config.yaml
num_attention_heads: 7
lr_head: 0.00429
max_steps: 6455
Each number is 128 + 24 x the weight over the matrix's rms, rounded and kept within 0 to 255. Layers, rows and columns count from 0. Numbers have three digits each.

# layer 12 MLP up, 1792x448, rms 0.177, rows 1777-1791, columns 224-279
151144120132165093106186123161136135146129090092132104124078123103123151118129127135088176078135124092099094130108126101125106114132143121132163128119105119134099142101
104122155120166140166123163141164151098167100134126127169135086097115170170147152133115163131095124163147141114115125087100110118140133158150154115170121081099141106123
145143152119124122100142108113138144176149141127121164122128135132166126168086145135091103103115112123148113150100137097127106104126146147138123134122144129115144099180
152125154140120157099118117138101154123105132124098116119092140158128188120068099198133108128123103124127104124092129110078140104134099140137126134205107148127140117133
116121153133141142123118136111090127137127113148151191131162089156108091180136135118129157138080116119091189148149118194127128139126115112136111109137163119151103150107
136129122128096162093113134117145131102124122143160132102099122134119147118152133126149132135104132100131157086119160135102165106114110127122141095114096124119128105112
156095141154115141140165118107150128116124129166120141134146118135123141092130137112139139122096098148132117105152073187117159143141116146125109170144114144105131145096
142131158099154140172113125145167106111124079110130141119164099121125126111110157141116111170129119142132143091177107138133180141108106108138121112094149138113140174110
101190152147156107126145132135161120074166196104112179144170071121119145104120170083154109144108142086097099150157125110147166175116133120156119119126144146130132151134
121138170117112128149168071094159143104111148141110100101167096147141153152157143146158139114178105076133133128143104145115153124145134131154122145170065153156125174139
177166127159140132148150121095077140128118164146141103096170096177131141124105158138105113138132149127179158095123077135140142109095077138124131115103136160112143114153
104119141130106131119151095125114114139118154121095108129116162125112174134143129119154132126146134116124140099146076125117099152142122111114152116116154136126130127146
098114094091108140117163149096150150138202117128134172112118090109157130116124138150150120120130106092143125108114129117128146106110142113133139130167113114095124133102
100147139109134142177160121159116127159137134125110185144153121106126107130077118193106144082120110167131097153138148073121135093133166131104081115144107117124177131141
149136135093141139161129134107166116139106111081121123155087151141125079157174138141145126120128135170178147130132135141132152125078141129080146154125151153114143117121